From a checkpoint of a small transformer trained on Wikipedia: LayerNorm before each block, a variant of Adam for these matrices.
Each number is 128 + 32 x the weight over its row's rms, rounded and kept within 0 to 255. Layers, rows and columns count from 0. The size above them is the row's rms in percent of the matrix's.

# layer 12 MLP up, 704x256, rms 0.0561, rows 642-659, columns 128-255
size [100  98  96  97 101  98 100 101  97 101 100  95  99 103  99 109 105 106]
[[129 117 179 142 114 124 111  84 111  81 169 101 130  92 113  85 142 127 162  68  89 189 130  60 157  93 127 126 164 160 141 122  98 133 107 124 155 150 122  76 196 139 106 170 113  84 115 151  89 144 117 119 114 142 136 115  99 138 127 152 144 134  99 115 126 167 152  75 115 142 112 124  93 119 117 112 122 110 147 136 133 146  96 122 114 148  99  54 140 159 191 132 122 141 113 170 147  88 111 115 180 110 142 131 149 115 115 224 123 142  34 138 134 182  51 140 148 171  58 115 104 118 138 131 108 124 105 154]
 [ 91 129 104 149 141 115 163 140 109  79 103 125 126 102 128 133  84 155 142 131 179  58 122 127 150 136 115 113 155 143  83 133  72 131 122 145 162 105 122 105 145  82 152 153 116 163 131 108 122  68 129 124  81  73  93 142  92 127 133 123 144 132 138  88 242 114 113 116 137 117  84  78 164  62 107 105 171 159 127 146  94 131 126 178 122  79 172 112  72 184 126 166 102 121 151 174 164 132 145 124  65 146 138 140 109 171 123 127 174  72 138 149  76 139 128 155 113 123 190  83 191 114 173 108 104 194 179 167]
 [103 121  75 107 118 113 113  94 128  57 139 116 159  87 109 116 111 138 186 148 149 206 122 106 181 149 124 168 141 162 119 111 131 117 120 131  52 119 112 128 116 125 152  66 128 143 129 168 134 100 186 148 131 103 152 107 131 120 104  95 121 112  60 165 135  95 146  65 204 177 143 140 121 137 125 146 128 143 104 150 152 102 103 125  66 125 168  96 103 119  65 144 187 149 129 128 127 144 180 135 116  95 107  88 150 163 174 121 145 123 133 103 112  86  53  78 182 124 124 160 135  80 151 140 108 167 114  92]
 [175 167 110 143 166 144 179 124 151 147 138 180 189 155 143 100 123  99 133 154  70 158 172 129 121 125 132  91  98 135 140 138 202 111 103 142  67 115  52 148 138 147 165 156 101 164 123 137 124 132 144  87 114 119 145 137 198 118 151 119 146 114 137 119 136 153 144  82 189  78 146 150 131 110  38 111 130  81 126 151 131 123 120 184 136 148 163 125 168 116 176 163 201  75 106 174 157 164 104 188  96 165 136  34 109 151 151 162 208 113 137  98  88 166 112 157 121 119 119 117 115 162 131 150  99  87 121 188]
 [152 161 185 131 136  88 113 142  86  80 129 131 148  92 102  79  99 141  76  91  67 133  89 124 146 153 111 169 174  99 144 173  44 151 148 170  85 133 136 102  77 186 135 137 123 102 162 112 156 162 194  95 190 133 141 120 112 181 153  92  89 123  75 165 104 108 109 111 143 142 125 171 135  72 165 121 114 125 172 106 115 140 119 110 145 112 128 146 192 117 105 115  63 150 102 128 114 136 134 118 162 133 109 122 147 157 118 128  62  86 148 101 152 138 181 115 173 125 125 118 137  85 113 151 176 112 119 122]
 [145 122 111  99 171 172 112 220 107 182 121 121 154  44 234  96 116 158 113 154 130 119 113 141 154  93 143 138 129  59  80 121 114 122 174 197  90 129 133 127 135 112 167  93 150 183  92 133  98 100  79 155 183 133 115 171 115 120 116  51 187 181  98 163  87 123 167 122 104 156 145  90  94 125 101 145 113 119  93 130 165 105 142 130  74 153 125 112  91 145 144 177 123 120 101  94  51 173 108 102  72 127 127 106 123 150 166 137 134 127 119  73 172  79 169 153 140 105 109  94 136 106 186 136  98 104 164 143]
 [155 147 163 149 120 130 103  97 103 166 122 149 141 105 141 166 161  76 140 163 101 161 153 126 148 138 146 111  87  95 100 152 103  94 169 157 103 124 155 110 181 140 138  93  65  84 130 138 147 172 148 132 130 157 160 117 115 185 112  74 135 144 148 148  57 100 160 136 104 138 143 152 129  67 116 108 143 144 139  84 135 114 167 135 112 127  95 190 161 111 145 136  89 149 147  91 171 172 146  45 109  86 157 158 129 140 120 108 116 160 138  73 127 177 100 113 130  54 154 133  88  93 114 178 100 126 168 105]
 [ 78 151 103  77 133 118 138 147 150 140 109 156 121 159  80 131 146 158  95 101 129 138 150 106 131 118 130 104 135 154 122 144 124 105 136 165 171 133 181 123 152 154 144 117 184 159 159 141  91 107  98 154 150 159 125 143  72 155 154 127  49  67 167  89 145 117 132 130  84 139  88 137 180 116 140 137 111  94  88  88 155 144 173 188 123 129 121 139 172  75 116 124  82 155 140  91 175  97 111 172 114 151 110  85 109 172 103 136 131 157 133  82  89 136 117 175  81 172 142 134  65 143 143 181 112 105 190 134]
 [126 181 115 152 170 161  99  30 140  90 167  74 166 169 100 103 137 137  97 152 100 140 127 150 138 125 132 148 124 139 128 102 161 123 108 111  58 111  73  62  90 158  99  95 113 135 165 195 133 138  88 154 137 160 127 170  96 130 154 104  98  78 165 116 139  89 131  93  97 129 148 151  85 137 101 135 120 156 135 182 131 169 167  97 178 139 134  85 148 153 150 110  88 155 147 121 114 123 108 156 191 156 178  89 112  69 110 111 136 111 108 141 164  82 145 171 110 163  85 108  96  82 145 100  99 127 149 140]
 [128  85 113 158 128 119 130 122  77  58 107 141 136 142 129 149  94 133 165 151 111 136 150 101 106 137 145  96 137 124 118 134 122 120 122   0 190 145  89 160 143 155  90 160 134  85 164 112  86  78 140  47  51 108 134 136 114  84 139 155  83 124 160 147 153 141 118 106 113 193 166 165 159  98 167 172 167 207 164 135 159 128  67 122 117 152 110 141 110 153 118  97 150  82  74 126 137 108  81 126 114 142  95 178 152 106 106 143 150 160 139 133 139 118  79 131 154 134 165 127 130 214 114 129  99 168 115 102]
 [106 136 108 118 103 113 156 142  45  79 134 157 150 115 100 131 147 147  83 101 133 134 128 104 130 140 123 163 133 113 125 188 170 105 124 133  99 147 118 197  42 162 116 166 140 167 206 103 161 112 123 105 111  86 144 116 142 137 110 127  84 101  98 170 113 118 117 142 103  71 138 172 200 102 160 191 116 123 130 113  76 103  77 133 105  80 169 135 177 130  81  61 117 137 102 104  92 114 128  86 123 156 134 119  72 107 120 138 128  89 143  86 147 136 167 199 116 163  94 103  90 147  73  98 164 105 180 102]
 [100 122  68 130 162 146 134  79  94 143 111 151 116  97 104 152 145  64  88 144 176 122 103 123 121  95 115 141 153 114  60  60 116 148 122 101 129 155 136 100 125  64 157 105  90  89 109 142 161  99 140 218 121 123 125 151 163 143  95 119  87 154 100 106 109  52  66 150 168 157 137 159 113 102 162 146 134 132  82 137 196 145 139 122 116 143 143 166 157 101 141 163  75 145 124 130  98 115 134 166 118 136  78 129 125 186  91  51  75 112  74 129  94 129 157 125 165  87 103 154 178 181 134 109 160 120 118 118]
 [128 119  99 142 138 135 132 135 176 133 124 169 130 162 132 106 111 161 155 124 164 101 130  92 150 152 115 112 131 144 108 116 169  98 125 105 131  85  57 146 157 147  83 145 155 127 138 150 162 106  96 152 145 135  86 129 122 135  99 131 198 128 129 129 131  92 138 107 123 104 151  77 188 197 146 175 163 171 154 144  53 101 114 145  99 174 108 193 164 156  75 155 165 119 109 101 142 144 119 135  53 120 107 122 104 203 120 167 160 144 134 135 168 171 123  89  96  75 190 140 122 130 149 122  55 114 162  83]
 [ 81 134  98  92 145 145 103 180 125 148 143 116 130 167  77 154 109  48 108 118 100 160 102 138 194 201 154 118  95 167 119 125 207 109 106 135  89  46 181  81 131  96 115  98 143  96 158 133 189 180 139 144 131 124 113 114 141 138 158 104 162 140 122  65 103 189 101 121 153 148 134 161 111 178 104 177 157 147  82  74 122 134 188 173 103 175  88 163 163 126 136 137 142 149 135 186 143 188 142 140 130 152  90 144  93 149 137 168 162  94 178 141 105 120  80 125 177  39 153 140 109 146 176 127 125 106 104 113]
 [121 174 149  95 175 100 177 136 146 100 136 164 170  93 112 129  80 117 164 153 130 105  97 151 109 121  64  74 127 180 102 134 120 129 148 171  63  96 126 129 116  96 131 128  96 128 125  99 129 161 125 152 113 223 110 121 141 128  95 106 112 112  72  76 125 220 163 153 152 125 121 168 103 119 136  74 162 113 128 162 140 192 131 129 133 118  95 129 149 164 122 124 156  90  55 161 161 133 150 116 105 115 150 162 133 207 101 145 139  75 100 181  93  81 105 138 133 156 119 125 120 144 150 171 112 119  58 109]
 [102 130 130  77 158 115 107 156 159 168 111 106 146 105 172 117 166 107 179  86 161 175 124 169  85 129 117 123 156 133 148 153 127 127 116 120 183 102 141 100 134 121  38 139 153 183 200 154 174 124 117  75 158 136  89  98 118  89  98  89 156 112 105 104  64  80  85 154 178 152  69 147 203 185 121 120 131 143 101 130 137 122 124 109 144 126 102 154 165  53  96 101 102 152 116 116  96 125 192 126 118 184  96 135 129 141 143 128 158 173 158 118 123 111 142 102 109 144 166 120  86 113 114 249 170 151 186 101]
 [187 111 162  85 206 119 120  82 154 126 134  99 118  90 118 145 177 126 129 156 103 110 130 141 108 137 165 138 146 139  48 112 141  84 211 141  88 153 118 151 118 149 136 169  99 119 103  99 156 196 131 142 159 152 146  92 144 171 174 104 118  90 126 121 154 126 155 108 132 154  86  63 100 108 100 121  88  71 135 132  82 103 126  87 134 171  98 100 100 108 144  46  92 160  56 125 137 122 133 161 145 109 138 222  91 137 150 108  72  90 113 175 147 138 124 122 115 114 114 117  84 117 113  87 109  88 111 152]
 [ 74  97  99  99 128 133 103 141 105 101 140 164 120  79  96 104  84 180 143 166 120 163 142 140 129 124 106 159 104 104 143  92 106 133 170 134 116 138 115 105 122 178 105 102 147 117 161 105  45  81 144 116 200  77 114 116 156 138  93 144 122 120  98 134 153 186 160 140 137 118  89 101 178 122 124  90 124 118 127 150 132 114 114 137  99 133  94 198  98 146 124 154 160 127 113 118 157  17 168 133  99 110  80  88 149 117  66 118 128 170 167 159  98 161 193 139 108 179 136  52 124 159 156 137 124 137 172 136]]
# layer 12 MLP down (transposed), 704x256, rms 0.0525, rows 642-659, columns 128-255
size [104  97  97  99 103  97 103 105 101 103  97  85 102  94  93 110  99  99]
[[139 109 173 176  97 164 189 106 117 150 117 137 139 127 143 153 159  36 147 209 132 130 146 107 192 163 194 126 137 104 135 145 123 140 104 151 172 159 122 118 142 153  93  84 104 144 132 119 175  94 102 103  89 109 194 141  78 127 138 198 115  94 168 102  98  72  96 129 150 116 110  88 133 109  99  82 155 125 150 125  84 111  78 140 154  91 167 104 140 155 138 191 140 149 157  47 138 138 110 133  92 145 142 131 111 156 147 141 105 131  76 141  80 137 123  97 103  60 144 154  92 143 158 128  86 180 165 118]
 [189 119 140  97 196 161 125 115 116  67 152 137 128 189  86 130 121 106 124  77 180 116 154  98 187 109 100 131 124 138  80  85 164 132 128 188 143 160 182 126 150 150 121 159  72 122  75 169 137 113  99 162  76 146 112 107  80 170 148 106  98 141 153 111 109 137 176  79  87 165 118  97 125 176 123 173 159  99  98 214 125 162 130 107 124 106 146  62 126 126 125  81  60 154 152 109  99  96  96 115 198 156 136 117 105  97  49 132  76 174  90 111 109 132 163 124 167 173 188 132 147  82 130 130 119 116 148 121]
 [115 113  90 162 141 135  79 142 150 134 160 116 155 152 117 150 122  61 115 141 150 151 143  99 136 195 160 155 159 106 126 146 113 110 135  78  30  83 122 148  98  80 147  81 119 154  91 128 189  44 129 156 168 142 116 123  89 150 111 139 186 174 117 143  18 142 182 142 159 146 155  92 173 147 163 169 163 127  92  78 153 117 123 108 131 133 154  77 170 152  88 110 129 144 197 179 129 145 196 181  97 114  82 119 111 109 183 132 164 129 143 125 113 107 150 157 169 130 126  77 118 146 137 178  99 110  39 156]
 [112 138 149 122 125  93 112 145 123 146  96 126 104  85 173 112 172 180 126 120 136 135 121 135 104 173 128 116 122 129 122  93 123 158 129 141 174 109 139  81 101 122  47 166 182 108 107 112 138  85 126 134 165 136 110 149  94 140  77  33 109 148 168 133 120  95 161 197  87 128  96 141 141 141 166 127 147 102 147 134  81 127 120  99 143 124 117 152 134 108 172 119  77 153 167 175  99 118 148  74  95 189  62 172  92 108 120 149 113 163 102  82 123  48 148 100 152 182 157 130 165 118 158 156  96 134 135 114]
 [115 162  93 173 149 171 142 133 157 139 114 128 116 107  78 110 129 146  87 189 145 132 143 210 189  85 134 137 141 151 122  48 147 168  67  68 135 110 128 143 112 134 181 107 121 124 109 137 126 104 151 120 100  81 155 125 138  91 108 158 213 187 151 150 111 107  92 188  64  73 179  92 170  86 140 148 101 129 112  79 126  83  99 122 215 128 140 154  83  91 102 152 136 114 165 195 101 117 163 101 151 137 124 131 137  97 172 165  97  91 143 112 174 158 142 131 120 149  97 166  95 129 128 115 120 192 143 130]
 [129 149 129  82 120 148 169 139  95 138 131 173 120 142 140 111 140 123  94  63  95  93 114 151 124 151 144 103 145  59 161  94  88 103 127 110 104  74  93 128 129 158 124 121 135  35 132 142 143 118  60 100  97 144 109 157  70 132 133 128 102 111 148 116 134  99 116 148 149 156 143  89 101  79 151  98 134 176 171  96 182 142 128 114 133 168 184  91 103 123  81 162 105 104 144 108  94 200  73 108 107 136 141 131  95 153 145 169 132 167 171 124 113 126 120 118 167 136 166 106 125 165 131 118 129 133 145 176]
 [112 132 142 139 161 127  77 112 104 124 143  65 110 105 144  88 139 132  95 107 129 145 177 133 127 143 108 137 110  75 151 143  65 107 136  76 173 150 129  50  93  99 145 123 177 108 214  83 141 157 180  69  95 105 179 152 155  97 102  70 126 160 149 121 147 143 137  92 190 157 176  94 107 124 174 129 135 155 131 142 120  94 104 100  95 133  85 161 117 169 168 118 149 124 168 136 166  99  97 129 116 130  61 115 141  96 115 102 143  99 164 107 155 126 134 188 168 167 170  84 109 147 180 170  68 124 140 131]
 [114 128 139 128 113 148 126 144 135 102 103 157  85 129 112 164 137 150 134  84 135 157 102 158 107 125 151 159 167 142 210 117 101 113 182 119 124 161 142 121  96 182  71 136 150 138 129 174 149 135 104 105 116 116 177 175 140 139 103 175  66 170  93 133 141 147 124 183 117 120 146 137 132  90 163  94 121  93 130 150 160 108 118 118 174 110 147 111 125 135 102 168  67 140 166 139 102 170  77 204 123 137 124 168 130 184 144 112 122 148 152 112 136 114 140 155 136 119  72 143  65 195 129 142 191 129 108 107]
 [104 105  87 156 119 137 145 172 109 111  99 122 118 129 108 150 127 154 139 146 135 170 143 152 138 167 127  88 175  99 158 117 168  37 159 151 115 116 104 133 143  89  76 124 147 178 172 133 130 150 118 112 148 138  85 156 130  78  74 174 152  89 139 154 182 107 156 133 149 121 123 108 131 142 152 102 124 175 180  99 103 135 180  93 182 111 142 153 174 173  88 134  44  83 111 120  71 141 138 100 151 173 182 126  51  99 151 137 149 141 117 149 204 102 118 153  83 148 116  89 132  34 146 133 125 152 144 124]
 [116  79  80 131  72 140  99 131 163 104  89 133 112 135 148 114  61  61 157 128 151 132 173 140 161 139  96 139 152 107 150 101 176 131 119  85 184  78 163 161 178 148 125 145 123  96 140 132  76  71 184 130 128 136 126  76 108 114 150 106 114 165 126 157 134 108 129 127 122 119 147 182 126 136 171 161 222 177 168 113 145  87 110 126 187 140 133  76  98 148 151  53 163 125 130  95 151 143 107  96 102  77 137 124 142  91 147 156  85 184 143 166 136  93 100 118 140 124 135 160 107 162 162  75 103 119  64 145]
 [ 85 157 101 110 109 139 120 169 122 135 101  89 136 201 173 100 144 138 121 105 124  86 148 117 121 142 165 114 118 101 145 188 130 172  83 111 105  91  88 146 110 159  94 163 149 131 131 121 152 101 109 119  83 152 102  92  97 114 120 101 122  99 106 113 124  43 152 151 137 114 131 105 140 119 113 197 150 133  79 118 140 135  90  88 204  74 121 156 120 114  95  58 113 143 104 124 138 156 141 137 108 118 151 182 142 105 138 115 101  95 170  95 168 105 160 155 152 116 145 130 100 184  90 107 152 130  70 148]
 [124 154 141 110  98 107 130 152 136 128 150 131 117 126 119 160 103 150 141 129  99 129 146 127 166 165 170  94 155 134  91 137 167 148 187 190 120 128 117 141 147 145 121 163 132 127 147 156 126 128 128  99 119 117 123 131 118  98 140 158 140 104 130 111 121 156 144 108 126 143 124  82  86 145  85  82 105 129 138 162 136 136 174 113 131 171 137 146 107 116 101 115 121 100 161  99 110 189 138 119 114 131 108 166 157 124 132 145 166 152 126 133 179 142 119 128  78 128 132 141  94  76  82 133 112  85 146 112]
 [135  82 130 163 125  95 161 124 190 133 133  71 127 149 135 102 139 155  92  92 143 158 174 129 121  77  82 171 133  90 122  91 153 113 138 159 178 167 200 115 175 190 117 109 115  95 146 161 164  95 154  99 126 102 155 164 100  99 144  94 102 150 145 120 133 109 107 161 104 179  56 114  79 186  87 156 109 108 144 141 128 147  66 126 130 110  93 155 136 104 173  71 112 139 108 104 136 117 160 195 157 124 123  94 169 111  97 135 129 130 150 138  80 135 127 146 160 121 133 132 135 158 124 199 123 122  71 156]
 [135 150 144 161 131 147 146 151 157 170 101 137  85 156 132 139  85  92  85 158 143 164 177 135 121 144  96  97 133  89  58  52 162 126 133 117 121 108 150 183 135 134 177 102  98 116 124  89 155 121 114 164 158 161 140 159 124 135 187 113 168 125 111 145 110 115 173 115 158 151 112 158 125 112 124  95 104 115 170  67 101 163  88 115  94 111 148 124 131 118 175 130 129 131 142 110 125 107 132 113 143 140 130 141 153 140 218 126 137 133 110 165  98 137 119 150 106 134 116  76 108 116  67 105 143 170 129  70]
 [147 158 116 113 138 120 110 123 140 188 117  53  88 124 112 144 129 167 121 110  94 110 181 148 109 120 134 174 127  97 150 180 137 124 123 139 195  98 103 168 141 123 133 112 173 128 116 119 126 108 106 135 140  67 134  99 131 148 148 154 137 152 115 165 131 161 139 183 118 138  88 103 143 123 134 151  76 127 152 108 110 111 155 117 117 179 114 153 115 103 127  93 125 181 162 136 149 110 104  93 183 130 133 126 113  77 139 144  98 159 127  65 100 125 135 129 129  73 127 110 124 112 101 132 132  92 218 142]
 [133 151 143 167 105 164 107  67 130 169 147 153 127 132 135 102  95 124 159  72 141 136 122  86 188 127 150 182 166 135 131 160 103 134 159  96  52 103 151 120  86 145  60  93  77 169 105 149 137 171 129  99 144 190  84 191  44 188 132  72 158 105 214 130 115 103 133 139 130 128 112 131 142  86 135 150 105 151 159 120 149 197  95 182 131 195 121 138 175  99 115  85 136 164 145  99 140 117 124  93 128 128  86 136  61  63  78 158 129 131 106  98 142 176 134 100 126 148 166 134  84  53 116 184 104  73 137 110]
 [107 123 122 144 114 138  89 120 130 119 128 139 152 163 133 151 137 122 142 133 117  49 141 166 120 136 115  86 113 120 119 103 126 112 109 121 138 144 134 145 153 102 174  49 107 165  81  81 116 112  98 181 159 150  85 113 140 160 122 145 193 118 152 127 149  88 148 102 103  81 120 194 146 147  91 113 107 110  80 120 146 133 115 161 133 140 161 124 171  92 167 105 136 124 157 126 147 121  98 123  94 127 124 117 105 132 110 119 123 164 117 210 131 132 146 138 162  56 117  76 128 179 146 173 128 125 159 114]
 [141 127 152 127  95 103 150 156 142 161  98  90 118 141 113 167 137 165 162  96 192 134 153 125  64  53 132 133 112 106 136 132  94 139  85 134 165 127 167 139 173 159  74 122 143 120 119 117  94 121 130 114 169  99 114 123 112 177  82  99 136 131 125 121 107 160 155 124 132 134 124 143 149 121 117  65 241 146 114 138 137  93 137 108 165  76 140 214 127  84 181 138 169 155 130 124 149  44 152 128  79 139 151 172 197 126  56 125  98 200 102 122 134 116 138 121  93 114 141  79 123 113  97 129 120 126 187 114]]
# layer 12 MLP gate, 704x256, rms 0.0578, rows 643-660, columns 128-255
size [100  96  95 101 102  99 104  95 101  98  97  99  99 102 110  96  97 104]
[[158 142 124 139 163  75  98  97 125 131  82 185 146 118 125 124 139 128 126  80 152 136 117  95 162 110 149  90 119 104  98 129 169 136 144 157  96 136  76 212 131 233 161 129  89 148 100 172  99 162 134 129 145 129 160  95 156 125 204 101 163 171 126 104 145 136  99 126 105 130 133  91 131 140 124 201  82  65 152 159 127 137 200  87 117 157 134 136 148 109  43 117 164 127 100 103 140 131 139 177 134 141 159  75 172  95  86 106 108 129  86 108 155  72 102  95 127 147  92 146 112 100 118 161 192 110 139 101]
 [187  70  70 170 117 131 112 123 128 195 157 127 117 183 135 140 162 110 150 132 130  92 134 126 112 163 145 138 149  65  89 123 122  98 161  68 135 105 118 181 147 129 127 104 145 198 153  65 218  66 110 200 142 147 175 101 126 171 120 124 149 174 100  93 104 133  70 152 102  65 135 111 146 125 117 150 169  72  98  94  93 133 164  74 133 132 128 119 129 165 116  85 171 125 124 135 151 171 212 152 110 183  62 150 143  67 137 139 107 145 134 103 171 109 162 141 110 103 161 140 112 136 112 138 119 120  83 125]
 [113 160 111 139 106 108  75 166 178 170 136 144 123 150 114  82 132 158 122  78 129  89 163 152 110 112 125 153  91 115 138  77 110 161 125 195 151 148 129  52 158 167 119 158 113 130 155  91 129 119 135 125 174 122 101 119 133 100 137 118 163 136 106  61 143 166 149 192 124 131 117 148 149 184 126  80  93  90 125  72  97 147 178 146 171 136 145 149 170 118  96 156  91 123 111 164 133 100 148 186  84 172 111 109 154 167 119  92 114 114 139  76 125 164  60  97 143 134 110  67 173 209 182 175 102 126 147 204]
 [148  66 151 106 124 148 125 115 148 119 172 177 147 133 158 139  88 122  57 151  99  88 105 109 140 142 132 118 112 184 117 180  88 128 115 173 107 142  84 117  91 157 118  98 128 125  97 161 121 184 107 167  74  91  96 141 132 149 159 153 113 120 126  53 160 127 167 144 143  99 124 149 145 103 142 124 197  86 103 133  73  88  75 162 137 139 232 142 121 115 177  94 135 153 208 105 110 175 130 170 109  94 171 160 157 150  80 106  85 146 129 221 137  89 123 134 113 142 153 145  67 143  95 140 143 141  75 113]
 [134 181 103 140 115 113 140 118 136 110 121 105 169 160 112 115  83 161 158 110 175 148 132 167  83 126 143 146 156 131 129 134 145 193 178 113 174  93 134  80 134 119 123 178 146 120 120 149 189 120 215 113 146 121  98 130 102  84 103 143 153 160  94 155  98 157  69 143 107 114 124  80 159 107 102  99 184 195 125 126 162  84 152  95  66 132 111 126 151 171 123 120 158 159 129 152  38 124 150  93 123 124 134 101  94 140 154  96 195 142 134 101 106 149 129  86  89 136  70 131 115  86 160 135 118  71 141 125]
 [176 159 134  99  93 202 131 146 118 154  99 137 108 164 160 199 139  89 152 111  95 159 128 104 125 135 111 182 178 158 124 126 160 125 109 172 103 156 116 111 104 129 159 101  66  96 150 103 169 106 128  91 161 129 108 192 166  75 141 115 117  65 115 138 143 172 163 107 118 170 130 106 145  84 102 104 130 125 108 151 137  87 119  96 132 159 134 117 103 102  77 129 176 107 158 107 169 216 152 155 126 127 156 136 153  83 145 167 131 214 118 118 151 111 120 182 141 114  99 125 123  33 138  87 126  97 133 144]
 [106 126 117 140 169 112 189 171 133  69 133 207 143 153 155 104 126 150 189 153 122 134 110 132 169 103 131 142  82  85 115  75 177 118 154 131 143 112  69 128 157 122 201 159 121 117  91 115 147 190 144 140 110 122 112 110  91 111 138  86 130 115 125 116 138 138 113 107 153  44 115 147  91 125 112 148 126 105  55 130 131  89 147 123  57 112 164  60 102 126  96 136 136  92  87 115 102  93 172 124 144 131  95 142  91 159 158 173 176 157  82 122 106 134 119 113 145 161  94 135 176  68 142 123 130 132  89  97]
 [128 137  50 186 106 114 116 164 143 133 109 120  98 199  73 137 156  85 142  96 113 141 138 124 144 175 167 155 110 158 207 165  89 113 145 141 134  29 153 101 146 139 138 171 128 144  86 104 166 109 128 100  86 145  92 118 157  96 137 171 136 103 122 143 121 166 171 137 102 125 204 143 161 113 127 128 161 121  58 160 214 109 153 154  74 156 129  99 123 137 107 134 115  51 154 202 171 134 170  96 118 131 146 102  89 155 191  96 159 224 152 127 149 146 140 111 117 125 112 129 117 124 127 190 134 124 103 184]
 [200 140 138 103  92 121 158  48 132 124 121 166 160 138  70 119 153 143 115 174 123 163 160 160 145 107  76 184  74 104 102 119 144 124 124 180 182 112 232 142 108 170 120 132  99 105 114  76 156  75 112 139 130 102 169  88 143 110  85 143  95  93 149  64 155 148 125 150  88 163 137 121 132 105 145 168 147 154 164 168 177  74 172  96 100 137 120  75 153 135 156 121 147 141 124 124 157 136 177 149 178  64 112 129  96  83 109 117  88 109 110 132 121 165 171 108 115 102 100 186 115  64 173  96  82 106  35 118]
 [174  96  54 122 109  86 194  70  93  97 162 142 144 108  84 142 124 121  93  99 124 112 152  94 150 133 128 156  66 126 135  54 190 134 141 162 119 127 171 113 134 136 170 190 104 107 132  87 190 156 131 114 158 106 131 129 114 148 113 125 125 135 125 132  70 141 130 120 135 130 162 176 150  70 128 108 139 110 130 166 126 117 140 118 140 119 141 110 198 151  39 133 201 107 127 132  99 120 107  77 146 184  97  58  91  88 116 130 157 130  93 117 144 106 126 123 105 135 121 150  97  89 135 104 140 180 147 110]
 [142 196 131 146 105 153 113 148 146 135 149  95  93  87 145 143 162 178 158 155  80 107 170 111 115 140 135 141 120 111  81 116 170 135 146 123 145 131 119 124 117 146 101 158 119 124  84 177 125 148 110 133 146 128 137 101 130 146 168 141 129 148 166  61  53 193 134 106 133 107 100 158 173 138 149 135  80  59 102 128 104 144  66 114  87 129 126 155  96 100 155 101  88 136 114 237 102  87  91 119  88 110  95 159 141 133 116 146 131 150 109  73 151 161 126 147 112 132 101 115 112 142 107 173  77 182 169 148]
 [160 121  92 100 149 125 106 199 113  73 179  96 151 130  87 107 112  96 114 192 128  87 120 128 166 137 206 160  91 178 120 127 100 167  90 151 109 130 126  64 196 115 135 156 106 116 179 117 129 106 120 124 128  83 196  97 148 137 130  92 159  93 107 170 168 125  78  66 108 208 134 132 140 184 151 102 130  81 170 156 183 150 117 135 151 153 105 102 112  94 109 119 140 145 181 140 120 154 116 164 139 194 125 128 109 109 150 132 134 166 144  74 186 152 105 113 130 137 104 155 110  73 212 132 148 175 199  74]
 [169 129 149 168  80  89 173  91 130 142 159 206  63 153 171 114 186 166 139 144 160  99 146 150 109 113 118 106 127  89 104  94  95 149 183 153 150 102 122  93 150 129 135 104 132 156  77 137 146 115 135 177  64 162 205 167 137  92 163  91 118 130 165 152 156  65 143 130 123  91 123 111 103  84 147 136 114 104 122 126 135  96 168 120 135 131 218 120 119 178 145 143 166 158 119  64 146  88 122 121 154 134  90  58 136  84 208 127 129 154 140 202 145 131 160 158 141 155 115 136 135 129  88 121 112 155 179 137]
 [172 100 128  99 161 113 120 122 114 136 138 125 104 175  99 108 117 148 105  92  36  75 153 101 116 121 134 177  96 144 133 218 105 123 129 159 115 139 190 133 179 103 133 135 124 126 163 133 195 136 104 128 219 100 104 120 135 132 183 140 121  93  92 140 169 164  95 145 116 162 115  64 186 137 129 108 133 139 151 118  88 170 139 137 162 192 172 129  90  99 118 175  70 142 138 141 132 110 165 149 138 184 135 114 155 138 155 157 148 187 122  65  95 137 113 125 140 114 151 154 104 109  86 132 158 118 150 166]
 [118 115  56 182 163 111 182 121  99 110  85 141 148 121 129 119 150  67 104 212 101 119 163 158 131  78 121 175  53 134  95  69 173 130 113 132 135 129 169 145 131 203 135 150 135 107 100 129 105 108 186 112 119  91 171 133 135 111 120 131 121 150 106 132  75 140 131  79 125 145 205 159  99  89 173 199 150 117 135 115  67  56 119 126 129 150 217 112  85 126 192 103  97 131 107 155 138 127 152  95 112 137 117  84 200 128 144 105 145 122 116 138  32 143  95 125 170 132 106 157 166 139 115 173  96 125 117 115]
 [ 81  81  87 190 107 121 169 115 128  98  77 176 166 102 144 160 102 122 137  92 111 138 127 165 148  75 105 114 142 191 157 130 156 141 107 129 153 114 189 100 136 158 149 126 126 130 120  79  70 160 193 103  22 127  81 156 151 108 136  88  56 115 147  98  97 130 110 136 114 120 122 119 124 137 150 150  96 137 150 180 143 134 225 177 213  96 114  87 131 151  81 181  99 150 196 159 115 119  93 112  81 142 151 137 132  96 160 141  82 134  92 166 100 164 111 174  98 143 112 148 119 172 149 190 140 140 105  95]
 [ 72 116  95 103 165 137 146 103 125 148 153 200 128 137  65 154 145 150 177 155 131 159 115 118 230 162 128 142  98 100 123  86 104 139 199  89  93 130 118  97 139 155 157 154 154  92 122 124 101  75 114 167 149  82 150 169 124 147 130 123 138 119  70 167 201 122 125 106 110 126 108 143 144 136 126 184 102 115 137 123 120 114 114 132  72 172 117  69 107 136 118 149 146  86 107 102 181 124 163 152 151 109  84  71  89 116 134 116 114 130 199 136  99 150 140  48 113 123 135 154 101  99 134 134 165 118  95 112]
 [201 139 115 149 116 185 115 132 145 159 122 173 144 165 127 124 107 126 132 132 138 177 111 133 113 165 125  67  92  62  52 124 113 129 162 110  87  97  95 109 144  85 166 164  47 184  98 183 109 142 105 124 142 100 148 126 125 140 165 163 151 139 121 165 110 129 152 166  66 113  96 109 178  83 140 108 159 115 103 145 128 131 147 149  99 160 116  85 118 114  94 176 154  79  86 144 145  93 191 103 170 103 128  85 106 192 104 165 175 146  80  95  82 108 139  98  96 110  33  97 133 153 193  79 134 125 101 135]]